Each number is 500 + 25 x the weight over the matrix's rms, rounded and kept within 0 to 999. Layers, rows and columns count from 0. Numbers have three digits each.

# layer 2 MLP up, 896x384, rms 0.153, rows 474-481, columns 128-255
470533462499523470488487526489479536495519489529535487541507499477500509512509524532486491525565498519497493512458519481480520499446520468463519514511451474475496520477471481493514533477533530507498520489513502484493480481472489512497501482506502583458505522503499488457510499511487493543519492471485488488504522477549501488525452517515514484487503488504500553534511453498519465486480
484498522498500539477503445477565506434482487518513508515502539494485514507512477509479556516522474532511460520476491510497480484527508542509499540540521515499477502495496494496545502491505488480494544485544540498518459484474481519490501543498510472494487525488505499490491498471511489489474501505490540507485501506500539507505472473530442507470503519535487500542502503468455532489474
510480495493495509529510507498519472487467504518463451461519431555539460490525479487542526520523495489506486503502491482493473483540548500528511502493498481470505487488483495468517510505466532479530551466508487486476513527471485522497522471516475487569514477488524545542538476472489509510519479476533495528513474476510519459540485523469491475523492468450471508502478442514496524539506
492479516533493504503486491448494528495486510488508547471499485471460507477470508457456462538500479516481503496451500484514458522457486496490483482490531513522494492498513500531511467492480508518492502438508487525521494528531482516505483491475481465520512482483494550499486497511482471485521483533485477515471491546514518487442562485499478531471516529489487494488474529514471504519542
509449505526526518509481499475509506520501470515468510497486543552484505515432506506453509507455480490510527528485467483534520481486530436512520480495526513476483471524489478501458523467493503527466518551526483474499514524505522512506485510478498461460527556518470509500488532523481534490512456518509472488497524506526475460521469491510491525482489511501549522491514501488521517487486
502485538510462452502487502524507494503540541501504539494479481470510510501536528550489520518542522484502506509522484474470534519498470511452521543514465491513461509486470525505522473552495507532496502474534519498479472462503492516485481494481478466488500507494532507539517548542530512490585472467513496486484474504514429538486540542534528495472517493513554498527512484507511472538493
487511516532509473506500458507484479530469523479458518500486535544514522506510472464467527512531530495512532466496482495507526511487505469539496474476549522512507517528534531463490489486499485554492481499490497503483525497499494517492512510516509509497507491506515515492504487524456506501464498499484543515534509490518496498499482512542501536443484507500477473518506451506516514508500
520487527504515506480492499478495506499466498492477460493503494476482466496466526503519501529499527512457462471496519493494513521474465497508504484488516479482473484492518501503512492511501459489514523495477479513537508519479482465477518487569544498492505486511555443516557467476482512513521473500509497485491501525506519482500511527495508476534499522471504496475487498479524517549501
# layer 2 MLP down (transposed), 896x384, rms 0.146, rows 474-480, columns 128-255
523461536512485471517500457484496484515470505489505501524502530486473561495473512498451516449480485486481499492533507459488523469499502497497505468531505511467514455522505499486517465502475481470526471503492535490537531460515519502487550510514502520528506516493475463526512466466544487519464499483503520476480512480520520503496513511482514553522521507490445542500492502541498530510559
519496483533490500500492532526475470540450497471458513493457439539503518500442522496527483479520488486513511526496478475491520472513472480466492496483491498499483526489496513466498477521475473529475510536491481494485468510507484501490444515462497512462514489472495453499518464522479486485511535535504492482494514463475474524462490501479504473541467455510498514511521481510551524525515
472557539509484466493508511518497513525505463523523525509486505479485536494491514471503508503482507487535484457450490514512546481501473476498528460522485511475509486519527542493520511509496477520507468469462526504512490516498470485474529501514519473466466500556494514489498544549495474473481476513485459485477513507545490546465514527494464458506509538535524505518467527424485499508500
451492510534514480539513478508493508496508503498495522516501486539493448498489503537516515527506524499502469551503507496507482498482539498481497514517500497501538464495476494485497462455473526508497509528480560539521499472471557496507480503470489541462499501446495488506485491477466515483497492509507510468489504472497502451497481500502517486534527477494548483459460455536509491486433
508478493482510488471509487537458480518455524491554480510510475490499496440492531441490509489487520515504502492462465529486488512532533522529527555490491487564486545510504490503512502504517501490509492464478466446479495482501466546498535523478456499509452509484520534521500486528489487489486540509478486518523450532527475518501502481488505500471501468490497511523492482494507529483503
537521458506445484494474492515478530514513547533468467530512486479483493445533475499485519524516503492503421486553482467488503478532505508504481471487518489486533550490509481491501428456506485476515475471474522517479494493548468505485477461474517512465488496521508467530454525526494486552476519517544513501532514475515452492495508478481486483505491513478500507509518507485472524491529
513489486499495481483466487488535527481528492487510492478460541514474504515491499513512469469512501507483478499460491513493521479509524431515559480530534502460498528502482537529512517511556504526439517557530492511498494491488519537503530477480503512496483491495487516442485538517526491508499495482477488506521523476483520446460479462478485518533513517504507497491533480485496480489566
# layer 2 MLP gate, 896x384, rms 0.152, rows 475-481, columns 128-255
527520511476526498508484509519474465527526519488498536479515483526511489498482497543527473477509499480493509481518474492466489496480515479485485462483488462479519528524513520537487514525509515521481493511481473484503506494514507509492523483468454497490526503493481490513515480494529512479510489481535496508493507479459460499480501505483533512537490466481563482526481481494532516512500
457516481499506487511517495473514486526525487539511487472513526493520512524476469531501462488553538512488515491504544535511520526506525505436491539516518554520554495467486554569526497534486489502470495526442467525502505450491512535502501527492465539450516530479498479476456499501476447558491490463497487503522458512476491516529524510517477535490520485487493458538479483515505448518467
574529504482471533478480519496471509492477491476503527513504534469496496501522428480505472463487504476468461501498454554537486480496460550513479510484510515532462478528519481480490489526459449470495501484501477466467498494503463510483508527475482477563509516522506511547505518508485479470502527504539487509500491478538496531454510507506495505478491477472465488529496523489506505515585
503475530472533545476492504530522471490486567494567516517537445482485489467485503508505503492486454478488496492512509513503469514511448517476514528486446452471470505466490515515522478480499532482570489493504503495505458531469527473526501511521522528521528488491505536500512483498527517542533481501490497486496488514476473539491538469486468464488525519520473504528468465539495484471507
511475480507505505539501458465511505511493483471537518474506458453467514497516480482529531500495483503448523486478482498512507481520493471469544488478506474487512544493501458516487495489463500459487483502488522499488523494467513526530474504468483501518504504521524506504484483492509487554503526519540536498497476525508493528510473478493538466502497477539480472485501504526486489507515
457539492486526522494479471500503535526479524518496480489519469500512497476507521517541491497499453539490531482513477504469491531462501545489434548467435452519534494521457494486479479496473517505523479465501519438504527526509486461475475534522516510504462489526479494537460462487463487523510543497481493498492494514533511526505513504508502463501547541490488502530450535528483517526484
491479531458458490511519499528502511497540529464537518464496516507509542490500529495502451502453493473509511516484506498535479517499513467499494494506537525511519540476487468490521497481482520547475491474488502506495466500556503512505514512502479485496471492523491510499494521528503514494490515511477492504484466493473506531479511476549493519502511529486462514511485499520471489454497